config.yaml
n_layer: 8
d_model: 96
n_head: 3
n_kv_head: 3
head_dim: 32
d_mlp: 192
vocab_size: 2048
activation: "swiglu"
norm: "rmsnorm"
norm_place: "pre"
norm_eps: 1e-05
positions: "rope"
rope_base: 10000.0
rope_fraction: 1.0
qk_norm: false
attn_scale: 0.177
bias: "none"
tie_embeddings: false
parallel_block: false
init: "normal"
init_std_qkv: 0.0716
init_std_o: 0.0
init_std_up: 0.0716
init_std_down: 0.0
optimizer: "adam_variant"
lr: 0.00192
beta1: 0.95
beta2: 0.95
weight_decay: 0.13
lr_head: 0.004
grad_clip: 1.0
warmup_steps: 453
schedule: "wsd"
decay_fraction: 0.891
decay_shape: "linear"
final_lr_fraction: 0.0
batch_tokens: [8192, 16384, 32768]
seq_len: 768
doc_mask: true
train_tokens: 84270000
steps: 4710
dataset: "wikipedia_en"
Each number is 500 + 50 x the weight over its row's rms, rounded and kept within 0 to 999. Layers, rows and columns count from 0. Numbers have three digits each. The size before them is the row's rms in percent of the matrix's.

# v: layer 5 attention value, 96x96, rms 0.0638, rows 16-52, columns 0-95
# o: layer 5 attention output (transposed), 96x96, rms 0.0677, rows 16-52, columns 0-95
# q: layer 5 attention query, 96x96, rms 0.0906, rows 32-63, columns 0-95
# k: layer 5 attention key, 96x96, rms 0.0878, rows 32-63, columns 0-95
v16 099:523510491552504489420454403477372534514498548511504543513462495513446429498462539456487525515516551451547387515546569437526527465476584432425555608565453519451439473510526570429491564493534585476537598523536523540505520538435494547541515478524442583396438487514451447538579505410548520530
o16 099:533507465498508425612468516529473522484510441462601455516416512521458454449478536476571525471569432534561477476577532495491505610469497505490433531580539526496382521541485419527440542493471518532506555425450479460538422436491454430494568505482471415428410501519556512552500517357526573452
v17 114:466523497524425527526438460475571481444551549550568535446524556597473530634521400579540545542502473464402456527547358550501482491452459500468484518524470569477540452592538501474493439482509491450489455571495448513527544535381542568512520612477514499507519419495551522497410542495549521515
o17 107:502401479485496439516596475367468452528452477448515453553484478651469540438572490514457495553514395452575529463473495590556473515515487514508533583518504534450625477596474478596421492548479549388553484521524486458528497546533516534486574443438480502466491463525474459488529481443479486486
v18 100:603467550521492589517529450461435528368509487478503529541434416417507468496530498530585482480535501514532603474482488523497560464504619470485458438517543523530532558462594530462402530503505452585449440549603554508460493398440520525434498417518557509416490469572528470480527502560545505536
o18 100:446531465574485475480486561461483562461538525504487559449523478563470437506384582438452486339571560493428451459426473392448492503576486473473532533469541485462572514431557550455518440482504484518510433422515622566494406469535521487525485500522463524462449482475525639477501505521502486485
v19 097:527511570468493461534518563443529566511405384458471487488484502410524614525491505536543452481491492534405543454391536474477464425546506428566502409463540468519519580446568482527507429431503486547485432515523544490453484449535497376400545401512517523540532567455472535525462529572549452521
o19 099:475554483538443508450515527446503510482516503531497524479545514467540530559478478502446464491513651516419478453511447399495504467569470547501538401505489480499529444439554520396573509476528472531465424558517603567534512518545535520435354613497557487509544457466530641514461487587485474543
v20 100:454479509470548530443484452483498469486492500476594520509555486527471530471438516442456506493506540556550415462497473494487508430442482567533469515489510470552593457583493496479472531586515486521484526445514413440495623593595539485584473514402511500426552332479522550378451490413465475460
o20 106:468542479478495501514584455390488548500434503538503507507513450464515524473491545442456421548478436462578541577557592585552488496547580520527442548506419483448507523509521492618418478506444492472549587497497455535478535520388543495472628534497448558499509553507439437582611499437473484441
v21 100:499468520450454516409508467468564493373581546551492527501491543528478519468404426466492539574494583500386579564491516400496465500480540492468451428473439486422507544480541493500530482523537401484485559586410467568450431428471415411472503433533451443451467534488503456579447474524496510486
o21 096:516478525524457504488547507409437496498474399529517529602467548533546471436536516562419454574521482503502559399470468549498566509381586510424478487527526520535586437498584512457587444449494555566554442379521571506459572534524493466573465505450540491427492429520506503538511416526523518433
v22 101:454510547464504504446468458526559576535432528430492518508456381497453597518445547516501486548580542567461474507423439481541475516457476493532499503491652532483519415618456529528522502521499478433464525535463552549450411510653539445566523519513428534477476565493545537546513595555527516516
o22 104:541497479522483480532486550400500519527412472534511512569455464466548467472492496493539553612495472450414482484493471475511478578370461562428546528534397581526407535457553576448496470560564581497423512586595598495450517542503512510503410448494529468467480559536480452489541433441467544554
v23 088:394546455465489539511402446526441512588506519460503494442508469492477495482449474477533543481461462500492514619480406492560471479500491479413471608498464574481547519580562624441478495427475474438500520401441436618534552565523589563520466423484503535506535509495526430528587530462475475518
o23 090:633430495479573525596489507375478462509465463518526388542417521529548494442529432480542460562551382423558507486544514546542477511550400516536496533557504531461511520603413481621499490534468489446482472492495477500501478466486520466455540437521544508411486514520424483505486561395475479481
v24 096:526526536519467435473525508558489506554598473523444476494466561487520572520489525506454583494487484459389612531473553418564455530487530439543368545485555387529486504517433464522526535520599476524465544478529521568488384472545480449454487608563517503532504541396439495471412437472517546515
o24 096:430473508531464545529464523545426524426468476473475556555493598489567579493412486548463532529454501495477495459498435514586507471411496586466476477511448584537557441490530546444631506430489530504456408521491576598482556572522513461540380563442504494555533461537490497501459518559551567589
v25 099:466468465458582437486341508452501466604449482557422526544522480410503563491584537492485419521507535585584589515482517452431472494488588469493542538433488513464456540466466515542572488540511484435488506485552532472482407515453503348461459572516497515527472547479393516541516484537458468480
o25 094:426561515464473534432512515553618572559387501526434439491544488403498533477508413530520492538496478516483534475568453488440543572372475485488510370502466566510522497431530509484554499505550480513497596477433538596491531464511612507522463529471598482479576518532478550589466497549529498552
v26 089:539532502431529544544605473472456467454444447534502457506568435446655510516538503560493507461472534529510543497486569503528470485487555553408434456443585530444502563404550571464441484519480428582464486490392525476486510425429489538503475459538486521543430503609425463570541554515514422507
o26 085:504607549580591452482440587487493599513524472470515556442499437483442475467408579454559464416523556563481434508470553448517501407530516374498577515488570512500560567453467520524536427473539439464519459478536476506496517490490494468423517459521565539539534456448499645562448513523501451510
v27 102:446439430409544510389403448478445457487508503490552467430433446544431486512499471468507506511486530514583478500599414509471465487425518527401471506535472592473577435532447463518507574598519514490580544450483430576568394543508478493518468510479436476489446495489522458452518494387469526573
o27 106:478417516506469450535536446388478466506396474508488436527505498554514508398475501481510496500568328458539534482484488553465545498441448446472378527539482511524548487595482496569450500458464558470495546452508458548413593520464499508513553470472481539436455534537421442524546471372445467448
v28 095:555515544468529494448493461480391493556473440522517465562474444457465475484481519497560484510549544507480540471484621353499462501544614429468534446489460547486525571488619569467410495467560506577559551494542561543438479466456448462413549392462506535462478564473515463514581476445503501562
o28 095:511560462545445476539494531468431554468501482523500555511457567473484500529413492456489522348528618550406483423509515394444508537586425501495454453524533501554461500474508529412572534476494528585513465454455582537505428438521479416482422550534532523428455481545536606519410470507480529487
v29 115:574516454521565557475487507487450489505468438533469530664521497399524530479582500522495501518516546533510515433517502463531483544532620448540460435563589449497575514475467487506426623536522503503482499600515614491518437424559523514393496473496470522467426495539490500529527486551621524555
o29 104:517513529573453510464513560554499576490545571458444559530542501498402513515374558424468511361572607492366448502465473373507498575468478475440466509459456552487512492468542587424544510447525529566531455476477536594495442519467484490502473526517483495469542480457500616484495464476483505489
v30 100:480559436420462603418539502538510460489560453497501506493512501563549473427477408507497466519419431554476603483587544464462447517520526506461529437483405373473544484455445554516559538487506497564532509485483557517487402482530468515502444599483623489580402463478533478476568539443466533464
o30 098:516546544519514571430533507569390491438507580516443569484509534485548501448476578495467524466592465516387505421458574483510583472565528415478408473551533527474561521474427533461506495417512471529525546436358493456496554489407520539549527466536519508474547567512441384562511516461523493502
v31 092:438485491435570525520428534455399447437495446607509522477544533476519547471532440595500414558507476497567574513418483504462454492561535514465549443521465490494564574559515475503442513421506467507441410550465488597498475472528514446469514538472497463623404554585580517459558543486594485534
o31 088:500419459518464509479567560411540473574533514480488502490509482535529529439530487453482461320639449465404472431454477458438412451571412467503430478516442533551632481546490557471530513461515557492532493503528495547512499504499489543448433501531485483455612479459501584457496476494495433526
q32 098:530535512488539497497382544527536559438609547436433593556545443428514561478446414522472472553503547454486584536520525508497500460530508442459387521583508508465514499515443506541465566481549529466559431531589618444449524487397459574581532519554435478550486487546497417454535493476490517517
k32 085:502470480503555455548519549530470517493543496482496507558445424509537415582489518481548452490651433443473481606503492469456459580536540485515482573477548437434394555534532466473436489551495480465559472418437551518546581543535484540499482471565482436602470557524578381491496518434407511516
q33 098:520553486460501437448403552534602471464548520471405580466536427499517499542504429503524524507457571484480637517518505520492381503540524494513420522580525493511496565448441483557381588532556524430532429561527552490573527477416485562518535524539479501525477385552461463523546475559508481460
k33 107:496511470537561536481473556514471463414632550537510410544429405548503430448473512458514511542528469427521555536535545479574439518453514498533481534487620480534402476553584468499512523452509533486431384537517556540433573435535482467552474542550476484611569524498420497463500498411443501472
q34 083:479511471525525515492443535534499492437554562502486389550423427587527411533517531557498561505491570404609567593485540536506537540504418474585435479495447492493437506530442476496425596532518537497514476582403515462417577578456492469524502561538563573479534479515445487459483496525468475597
k34 084:526483527533493520477441456559495572545506516373542469568393549520471476502518482448424453528488466650528451504498592451544543516454542518510437541535536535413482485490406470486484485508459545432586450532537588441541473467551506473484507470549400575590507497518411450547557429514509417499
q35 103:525589468475444418520361520508614502481574537424472602576479531475469492461471454531441526505413514483525522530484447502542430530525469518465524462615508552408432570550460511594453516505450453464560371554568539521466426474466447533503545511521465447507523466579508480513493524501511438471
k35 095:539512550543556528516510516489493476518566485430507450509481429480487411428432537441498597504536462508462558462454506542573433507473507543559495524575510468530474444456494478553419480481508570474446438504579518551446509526594583424488366455592479534549587515440437433463518418417411486457
q36 088:485515492528540508518525638494614477525572495547425460480473461529442486548437421468544545581516547408432511544431390462462519520498424554539387511575478551469510541586475560506473515483567481540535428522479569496482534478478547502474512486515564514543494420535467497469599464447587439578
k36 082:496587542471564485544442569548495536608533445561472543554543598448502471503485427503446407509534459495576446541477597482574532424499574483524539505497505439386440492504442462580429445471472478476541474500552488536555409593464495493509487516471446506559503462472418534602537457512493408485
q37 098:556512455507527484567374506523510497482499536500508457550520469497471479591464565461540445480432579632507469538584519456459576510543497558541601480545534502475447617459473398524452514600524406551456489582524471499482481506491488593532540392524562499504443460520463514577495511459505534577
k37 113:504575363420445440485549519479479490512474503638490583415462454502542592482630445564522448454517458438446487438540473556574521509487436573450583491547380483556509501519561522507530496437533548556497517511630515511537501486537461420495533510540492525511531468503517513474453493539505458469
q38 095:468479539544527604456542509486483516484583491566525445432565454443491501598508525435512477513457512560544470565516437522449517576471558471610562467438468443506485521468420439468622536536565429484462481423570549494429606529433511491546520448502609476472442534506456547519429512499447529568
k38 115:485411417465432419492525491424589486487463482565471571450529542566496467441591492577479486469485527523484484522511452544449431494512452518442502568448535528482530544572614594436531478498547519514525560387485484403493540495525419408513561439471524530477397461528603477447477444525525478527
q39 080:466477541553482529499557421500476508512485545462488500467457501493518508517570562441468514517436430546493472559584520541484488455479466426613494506539476508470538572437499435523471594511486479572486371544505383467405565535450574482502532443502524489479423571588411412556474564409470501582
k39 103:517482505565521431511508499514596496503477554514525457506535542601467503446583461467472441465389489555488483513474480503500512507538472462509529491516539478509456559546657578468606520483585620523442471422496522506491507389600424473538417496495489583545498421498478487464434418445546499547
q40 089:501553434562499496501473514483505479457560487560553516559599447497579444537488586457478436447473559513502437524452482509519591655547478596505492465527591473452518505420589513463497417501644504514465473522516476521518523445602519470467500439495610592471518565537526560504470484482502511522
k40 099:436472458473442461551580507437506475450473457491427574444509407501564449443618526524452426434475475439603433527482552564413494529508605521422607546529470492525595488421532527537524453508565546425489496439490461466483497470523496432451527543535476556512498533525532587420496547493463543518
q41 120:581627449455479397539398529554474478476441555509427534487423523516522448438513455543590505591487553523520554449482529505530501458529442545500530526599524550474405480504476517569447485472477514486604443545592531491533501490550480560522456537587462454562556534520546376447552492509512475455
k41 070:496527504503509524521439502591438506539491502490473502516457503572486508499463528457498628569603555485459505514574460517546534477507399568450540456488497560470494503566411508551506454476436558418590554538468483564579531458502608545509460529547591395488599501507542453457517518424413479411
q42 112:546524455436496423502403537562584506539504537446425607504491519526468442472505436506557567585554592395429536447493424459544486463486508536480459525549551519502449461510488590572534480455496499516578440460538584477549533422486453553567408521541470528555577490546484470494451459561582468461
k42 076:443448491501527548418425481528490477496537529476522507488573478519427489468449484455503609614558535504445477540510485542476598495503490596470488529426636496382549494552414517508466470535422510429591538555471430594560454518475571494579482498428566471533524425501474508477486474478430463486
q43 113:450483455527459569535444510514375573449463529501485528526485448481554442533474536415486480531474522495441484503598565492513501492507440533590411506548584529422477444412485519533502534535561515475602525614410492425475536590620495524496388489509537496549455554515493472427491509447474564485
k43 117:518549431479389527565542534539521521539527537458465472500463519507442476477559516486579425495405490462442468464509581475387557480481497549538471484516450447438464400473537501527566510527486500557491427495339526499475438476537445455458426534586457504597556599466487525437585542472546523527
q44 107:454503509498478556559561548408453602448476450542487568579553510487485609509450532536524559490484429464515470511383503449542513523488549575530464518479469554493520488415486503489381427413498546431502460574513547483498554551531520464416427444423582441482582542542501497503539600473553477536
k44 110:448470546497507492541558547510552551549622472477481457431543558402529536461515523412373427510424416503544529501478578430596463517506585461423482556564547486373505488483473499462447474477570530539554431484398475458491490501445495555465460462557428495511477509516555454490523550515522559535
q45 094:472474507539481442531399501525429485479426564541550507596549562534566538399505470526488486557502552477421481492389512465522623531547537432534483488501429502496459458475484535489527473461492553423580471523521483529480471495598459569540486456411526502493511541422631552589475516459564545412
k45 104:477451484562479486531515496552402576570559515580434560558486615508544566434484571517513573549454552551543483514487551489589507531448488555481525526448441543492488490420434463517588302522406520479517422533506445495528515498472507457490589523462506425533554512509519514455470526474490539465
q46 109:473458443537552425540507488483589544463458519455494523614431585536504563443458412491487512518475411533437448545431453445538411569435462508550573569556484538450556517473517547493594502540558436476544453481524570456473521518524425519518577433436418526439569458479436473534535521435554475463
k46 108:461393542467482497590465522509552555470487466407511426542532496493496480398475547432514499510551442557428501462373539581607520540516569480431474510537492473441475529445500472496440455507549450429544448473598430461523513529520410444551417411451543489532539522458520477467467489407452452461
q47 105:462431515457557481562379466511543541506403539486498529603435545541462538537408503441425609492513491465442539528406426478471506552555546585473535476488477552474507516459557559479533531524466560417518496523493563503587500462403443507519500467433534505452506578579583497473476524530575589467
k47 111:476370476479484493491422369525491534512493500521487620453508421399526476434541457413491486547511472525501481507495560557647456556482544575522494570561573489397494384475531471455464459493534446480544487543478422462516489438503471525598588475491480473439533539543503520467516482519538515493
q48 100:494486530507473431539501564484526432590487489557410459600524488482440554502490521549467493539523552472549542523490555484517495457564549485481457459464561489474502550569500453515517521577502392594480510542373504503530413493464525598487474390626405621472457450516466518520547458495490531583
k48 103:489517482507507555485538484471493496458587521495471470530500408427475455491505450480638502581558471535422413395439494441596505486435520530552466507509568444519476484555558445477527486451512460543471486499629519439491567450531468538484480389534341520591532478421445490498546506506503509513
q49 102:495451569462536508449534543424506490471421497526420317464510473491431545510466524480490525518526532468504489498491410432504541493514501530519456468408487464560495523556505507450555550561540490560468557445356538493513425504462600493436396413564469540456440457484463579498490401505490480530
k49 096:496532482524446600512542380514484554546480436572511515505526546426479496443538489476567459533509463506471431409505530451612539423444524496543529493562507468481571491577566503488626508506519419589504534521441486449526526473454471513449588434529436557481566456473477478584559467572609488546
q50 097:525428516540476541534569417489410475477458396568589397480453555488521490505553555481541526456503449531531361427469496477519538533502560539460593474435515519567563469539539504448494427535486525564457578506503450534446518420529503447473488492394508445417512547441578583521471569471503499467
k50 095:508411517523448415542522441491492521463398575537444478363568502536531546460509546570387552428418609538565504494507427522393507505530461510440524507432490531509516525508456573514608524495516533499513521522500483498511468521485461480539518579424488500349461514573539526495462539541542462497
q51 100:517498492455562514408533538429537424451466461463466428452500506476374550582495505485538542525507566453407461492545392495486561477529524486572458474444447494538588587497499501497545520531490454544499504506509548479522334456510601502459408396485466508537467481542470589537542453491545465557
k51 105:450539494454505537500469454493549599621522443470450568457507609409493540444530503548437397491596425530498405434447520446627566474543533506507559518493490473464542501526491550449476478554516547494477489490519458493572452561424487498503542475487481541546520406487411510580551480552570436530
q52 092:510410532563514573466572460488438562500556460524549422448464456474552452562526473461521462447515524502501437520516552517466512591492502469545536553435497529488543470511447458426528475600568466501466518438484373479437511516534558387503456510415558501432466575455505618477454601449428541548
k52 097:487474430519455484482480472415506460463467522593505507392541467551524541500534579610437496457401542486556540500574498550354446496576452490443534553395420524507533553495559580403566436529511509476445534485478508464499473449508436458494519528482560529455423503497567581499489526553509447548
q53 101:486475514486563509484559495417469471517494505427561415522481536524418575583521542474468442501505490489438397517547440440472460528473470489568480495465486538596625543432568487446542532589509457549475480465491452470450380459598569476426442401449434486487440427511501577451493498450495483497
k53 100:479578534426487496606450522517484537525502444561516599467488588509513522389599519553474400439502452493552454450445439491474525424549504438491537512553445476503541501534593540449540455537565512491426589443557495530561453464520480401505553525520567548505465476509533611541533439558550468554
q54 111:479388613583490566437553458498476553564565466532566463481609510448551459577483499413465475439543506488519435512539563534443567536514547446515512467418526441501533517441492473406596490512527423519446570437488418492461496500519508421491467523424549545427536540463550556511418551528488520501
k54 086:459520458497439496446564454449455418457548504586524534372503475506475465514589500601549441438426507402545504543514484563419545528504453542510573489395444529560583498479492533437596498552560506494451578464444501482490510500513397483551522566499531534498412508463594538480467542567488515529
q55 107:507449527588514578491576470488526527492511479543595550450544466523580437424582444490432428395546539428505480498471522550559571628459476454467484541466499463517506455580502518480496500529544489463456551432477443545471441501515523423469493586468542451487572507430526606534484532542387443439
k55 094:490483502550470493408494492412493452444499470481494428466534430479566497563454613586440486424393500519601528512458514463313433552518529466489502483456430515603515520436447489458571458529562551501444464482532540504436520527507501415455517549448501544479462561467540471572500509513474551482
q56 111:479495483552474474464513491394468505467461453462523441574470524543457473548545442447530456499513547615433443471543417506476456539511429515513543466465532532555524571558600457475527541602472437460485440341502518447508441466542470437499511484490494556446412505523510600542362449502481547506
k56 102:477463477498435467479543396502504523455463498445457501517435535425443499423511536463441544481521486610443435419491425497465515494523506546562498470530432478488575423426583450460468572613535535497411526518512483425551552497496433487421494370576515511439489452422493467424473454519490530584
q57 090:429418547516441581519609399503437505473507530500509498452540493455520560527494582448449522456423424528566423585541535549427494462479507501500581466446535486532537516415507433475525586468472495541473552474492357521445542544447482488435575522480548533469398514536434509489447555454456548547
k57 128:503420579496435510495549456447526456485490443513523554451537456544473550504568469546482439369377476521515539546474510567413519538498517444473577440459503484540530538504567530424585542510594517524437530470467517441453494441533376457508524493468477557432423516460562579533461502532553591568
q58 095:470467535530552494461561527493552546510593471486568519486571537486477405493467518567505536452495519406511540607489395545499413540455487485455534511537492442533479546478502414430521517440563512433434405430560572602534597515377470550481481549513522499518488537514491502536415447513389525498
k58 146:426418536529521512434535433405549489453516438491534544453526402589499449522470528538437451404458500574535458631476485520416500543512479450482539452442540530487548550457508512415577471524602479445510540481531434445404516540432429440498525452516495536466430494471578527487518479528412512556
q59 092:643517518504514421536447503525527474498537544460462497505429489614480462535540421489583472446468518473450529542535430494487417566463329513452494468505580546471478486574464538500535443602573543619435470477563573506520467533529445518479469564443494441478513485516523430471499480525472533549
k59 082:480502498454450488557507506520483453458524476467485493408453371585497473458463514464478572463542559551492488529488524569494441558533412568391441433479491507570462538497470535433499549550506550426517612550579406602502555532534516483562441573535563525476497553527468497445550474417399510534
q60 102:508565522499472563499536526477495478502564475564483484494514442550466612467532418599587522497476524503509560487515509494516524457455462543484522575461453427615518504594463526349545557508503496464476648497478549463581496497538460523515459533578458539522465540424592567512490427607523506486
k60 111:518533555491503469507487484422484574513498511501467483537461518548479498586507523483608547494597471487496599498570463510525464462477430452347484460475525549531539517571430502507402526541414484523537592476525512464576469568457619547519534500548342423475513532402517489538494499469496516470
q61 113:463541483544584538471576551540523488576607463544554505402573478388484467541503551462488515515533477497570529442528531516535551431505582426505502507513483438514546473456490513523498473402515471514507503550458587585479447422418663485455545482493488538487520430446459517548552505554482385477
k61 123:471618474518596534452520565466506514450537496592635477499589533465543482523503435558461410500591545480518535460488540430468627456504491442541517534463548476485546574474459472529516491441529470552500465469406546512496486522372579516508498498442544524480514494548509607515501507595485418514
q62 110:494467537559467476329494453521556531448420552473549542518488507472543537478472485519479512505377481494476436526488499535557522602455505455510525552496443562459436542532462451555499524395542470581532422520532449443445510628520515539479579483506478415578470465547483451533538509407502401478
k62 111:531476486519472541542499456508519487512490509428598452452487505566476517498486548558475501505407467554543481541448504542505506538480560442545538492484451487576450514369528510530486503376502484504478426457552477523460608584537458441467506485509555512688518501429588364550463449462494527464
q63 097:501510499521505440445496472407567418473519426409488408517502425541487485445448577480456494579526405498634485553493478460476542589480511633574506538528459542472540575499577513490489444571574481517433582543503438438492523460560522467526516407524512556534464445555523529458486478449519490547
k63 094:490487503449479448557520522473618534579448518478425474547504564456548418457584508416502527500501339469563460497459483607492508506529597504564519533576450494431525458424599559549464471479500475506483555491511501463510425538567557518503487409449418472552572481512485462446498518478574456548
v32 101:468528465460566448490511644456490493572494523450449452596549542504515467544474585515540372502518547504478531521445457482472520583538446459564484549341502519430508484477559537531537424505491452529457513454588483469555430564592501485551473554419492438458470486506472539541516478466496395477
o32 108:524528518549458489432532460526415468470551493501473564512558493436556485495506445470487582570540525561536330483476490489526533548548507607432548570523475564560399487485453590505490504522475526480523476565481548486586411441453506496447516451435561570461578490435608532472462558496492577493
v33 103:512598441542457498544415543445444535421482531561559502433475544434618461468552485560540381491487473458476557461516555504517528520522446419493457521548553573531522463472466573449464516485513547479506517493538520478541541452608441549494476508522583571481534489398514465650468483501593454512
o33 103:400480596474572428501514421560457489493487497431469587564535552602368459429514465555484528410546444523457514478374447508512482446525475411465523556542492523520515482444538467586502489448436513471501536537432498499466509494464414453450438434447572515578531476566481419483501489522497523518
v34 098:525517522467537479467549490472489509535469471495446467448445494618491571434592514580460500531451474512628501450520524544436537508530442511568615558521569583547491484476476483494515431456495547577459426422538572461499546445467538438503577636503487458579536470423536582474436484498495467456
o34 102:443471424576431483535445569594511436527477485520485520500523516468513462487540451496472487285530520488499601542474468490483527508566449515523497495562521485477427452443587538468440503390421566522436478531483464543490355561520520580536459532458499465505505530526546570450499465531491537517
v35 107:570537419509425549403577515504502513424550483481467508491468456505490545503509522486523535488472567626523526406384586476507578553493501579458457597487450504487542465469547419556480523467505601560464576580594504527481547451505536430472451503475445455529494505493544551418473537545434574482
o35 094:706407516503516542513522474591509428584466564536457409508459524499469514497579376454492565446509576529504544510566435514498516479548462445478413516439521490487462484534540561397565477528563546465452435485514566545509457506544539537472428505484471501492558519568538514452456464529513513517
v36 101:537537509554517565589466515539501432560547529529541419465531490553504574407522471507488537544489487601489534508562462542538487533429487423441493467569471495559504492521513537456553531399501483473484591476525489436473581439372474532566473496546516547528554579500498554550492535616647519565
o36 105:567536507442477545546475473549472502446496520529479533454474490461526533555517594584402494368548440432536554431439484450415452363582544540508489570455506515480518536584545459530542460520447451476532482552497490479521548489542501485497538530635431454533532397541391446475476475500486501508
v37 086:528491550494473371585547535496449516519447496569480510469477586466515575535564508556489504511420453457496438473443523536517463490470499527443530449452487492534511468404488375506483402538517454587550474638503611510536510526591544422490578458531552509511426577535526503466483526566550504435
o37 092:602535533436480545446518546516523365522522538428531486418558481510440436576519427510606462454519553453488442512489427482443487558391555476552499499585502468511528511494530497455424496520416527486438573453507442527450420501475533512513530465425496501543494556561508461476499376469529555607
v38 101:461554581464547458510489553473526560563471496524533584533463631540490482482527495565454534523464424477542502516391495525547403464467540488556547484547494459440505518549519462469586436520516580454500507572573582506512508471449475421437490529440514488523475562670471456498444580454417477534
o38 099:452489418554394469506474532551549393438576513501482486491516446488453425486409468516582535410574464474483471550519412540409558544402624524513524494433528468540525496507561497467512490405509504546472528436469569424479430491560440492499565428502535467463433535518497481563436457546472512453
v39 102:431581534501428535479568498465442534496471435460444448462472464656502478376470484494534530507537532483533557527546518525483556479511521494556466443530392603560545464465540578518530473474506563482468542463486437529464547479420487578518469598453544535552443489416582480485482440429454577549
o39 100:503442452521516516579457423530525434502375426529508522611524559439533537366514525515391454497571435536501564539465533530510565480541408504493508488518506483443450465478545475545504580363459501500510430412511512459452533498513452482487559477459478500499480532513540393543508499532524493376
v40 091:489443450558500480515584528505501450486442580407506495476508486452536517512553481492491433505554549503554392482608514522517457487403545472581565498622563534476502453527559485427546427415456514511489498497545467529468467452523480427462461625451477544453492414435550462435382553437492505490
o40 088:533500443546512530479457519487530479502449429567517506512529419560526560438471514565462501384480449511474555563485415520426439509456466513544495506438380472539406479461476569424536578511584633570379552479554467515485562536536463450490511470503459488590452486501515514437566496574484496555
v41 104:522514469428472403478463497450537448639453459549498545430442485517564431471546578513526383455537451483471446496542468441492473533490353474498491524401427540414504467459502489506508488510520520467499490468507521484506541569442526432498522522487524531605474477391494406465475397476569447451
o41 100:420537493527566449434444500498377447446506531390463512541492558545444489462502445477456477497564570504523477531387513515425454523501465551548576472595481526539433435543532484508476485438500505596479440465482483635487513509503507521503527448450545615482555528460599464513565512434442576488
v42 089:603505462434526446551516574502531592489435560584589573543550541496503454503459472498501554439542492477504462461556391516469633416573555474560518490446612447400454582503409538513502518493550503447474497503499489498488461462512436463549438515483493510461493548539455525477480569570559444549
o42 091:351485514526452416372546480483508534504533552529402511486485466466494427564502444471500595577423473461463479485496472477577502515499588465495526573454476564506483551464551502474516460500418459604534543501512471466589579498466537566539408534547461505488504422482499407453528531427473470427
v43 107:521492501484576497424483436513465447478600524591522430451497560440531501479507402565463465544503513526608523522464496439502508518408497470497515554497401479478545501572518467477481596590486564414498512582490532531478575517534487496521476473462514462516537577582411493578604433412431575530
o43 100:622457491510429479558516528478561517506554531467499493503484422528492535494453570538478503384503439388436382490430542522447550492453533469457408474470499517512486449588447437427539473529582478425491450594427576571470507528524499569491500437524521521426491491572487504539456523457527386516
v44 102:534476501517522440527580412545537601562556530468459607483462484470565398540567516432535424464491439488524411431470472500519449481467544482446518447495528473476475437415433497512475453524502396444602549558402430520494488497472548528552542570438502495539446616482516489530536436439494469463
o44 104:568540524468483485409530516434420545492485465557492458482513522566497442488474567479475493452449570450468409479534518508464475542457454487589503513586466506545511435600549500473447501577444515557421528361554496516466482484487503534474572501490563607431465392527460442573609451443551539516
v45 098:505534557504477445490502552434393534430517515575434620470486523488473554413488496582526502524468517500515471492559493433556456517413545560590431504477505445502496523513544506444506476585588496505446480468418438462523512557472463440450476469621402587496488564522468463363502464527443490536
o45 103:578434451448559477495438468504566422547509495502590434502421521501459483621479431584499571405548403489526515497467435530525452460481550458443506469438494430524441493476453496552527511484459522521511538482475552547452572511463486545613533430448539404480462532462541424586545597502521560469
v46 090:446513409584535579450506494481495499470432526563468476486511458489505487455509480390544362536539471467480517485532540411456559500493435485474408481410478557493548495473498625482509560525477508384538582563540482602446511562543513524496470572564545548482476496401438496470484489435489561563
o46 093:552427556478557418573488534413457504507398494460519532573493509481513619412521528517466554591573467573455464554477511536451521490484488511419491510520489537491472472495479507536505528469538474462461389508466495445569554471493402484500507489436504528544542430535526396606589574425598449473
v47 101:465455518485516560561505584522588548526523467425434571567586528639462476395412539546483487500558541510526542493477365454548422448469566503449577522493509517487504566560534457543515436573542602495478533524450525459488544573470462484462462515585477549478476569497532578548504512497481535495
o47 098:546459532527383459484459472500477498496532438529525508583462581396592544634508439486498479414507493499509521552558505545480592518494514526515511453401421475511526549530478547520559482480452406485524466406495548468537523463511469420497558509527469403394471491528571497438522485641523470508
v48 095:446504480568575490545426449555557448608592466490499560470518391519477504473430521524505562514485475479487486495587399508514539513441512484466555502578564588619517459533465556451437538508452478458490610445451431552487488489504500564529537588521552461570509483484489507508446545372448457505
o48 097:465596520549449510530525427437439574584446401507522443517514536524567575482481675504480510465536469520532467482487586488418503413483465548545521474454566436448554475464524560575516529465583533553455441519572434470498549495537487499482537473537482452388547470508427509541563461496563471486
v49 089:526513455496550457528431589497594512426529449445424550565579508534629474402655442478470406499544529589444508443498492468515544560491486451545507514525525589526537527494538429495501483465493551488516501426476548420471592471559490483479530494509459503479516515509517576578506563567581471473
o49 093:496398509558450549515522487545440529477581568495468556518546507519447483551512426518496518282471519447494506595484469585492453545587483506486591557511428449484524552576482548490530481509422499435484493516497545544532430505525484445435435546481522471531550459503482456403533503594462521560
v50 101:506533511551497474504455492541567470524446547466531487469530449423415483462529536451505464503483443523486593419490548501448495511566419479552562505497572506463484540529565639482436470422590560536528445445607542512479524554529518452526451508535550616481635430439525491515607476509436479492
o50 104:308447491454520421540473547497468563388487512548483531551406586559504529511498403533476580568495514504539540477433417429491477464514502451471488551519545436507576471496511469486502467495431512527542486523474475489549412467500400539517454545477520509640499478533564580515472558523522473475
v51 098:524508489604428500465586498460560527469477559534494492514442471577557472524587487509426507491517547480562476484511503533539507510458455524574473465452465653532553522520533408496571612407460429443542506551512538428499594547507502575498411540455472601516529465451426532510409483490469464539
o51 107:463459471456566496506514545459584451507465531511495458491595508521523517429462535504464457369605473468474539536415488535525489556609451552511493498456402544435366559370486502455490423530593462458467483473525591571492577508525466515451568530433530447523570522508515482500543463516532503492
v52 101:473493488375515469464508460473472434478496469519516547443457428524453452501564482532520436492413539463581488561497523606576568492466509515472555514510451470483539477514576532538473556274487511503463479536511528545522541460477485538603498531461549481486581519535532491504483634597488516523
o52 100:426529478602480539446551480510522455549477509522525487455487564484452500452414521517516541522622394455542539439566508528397533440478391547410448556598552536524424436530533458444557461561480560543541514580560458527495472497593610456509550531518469513521497490495495517466480464457504407511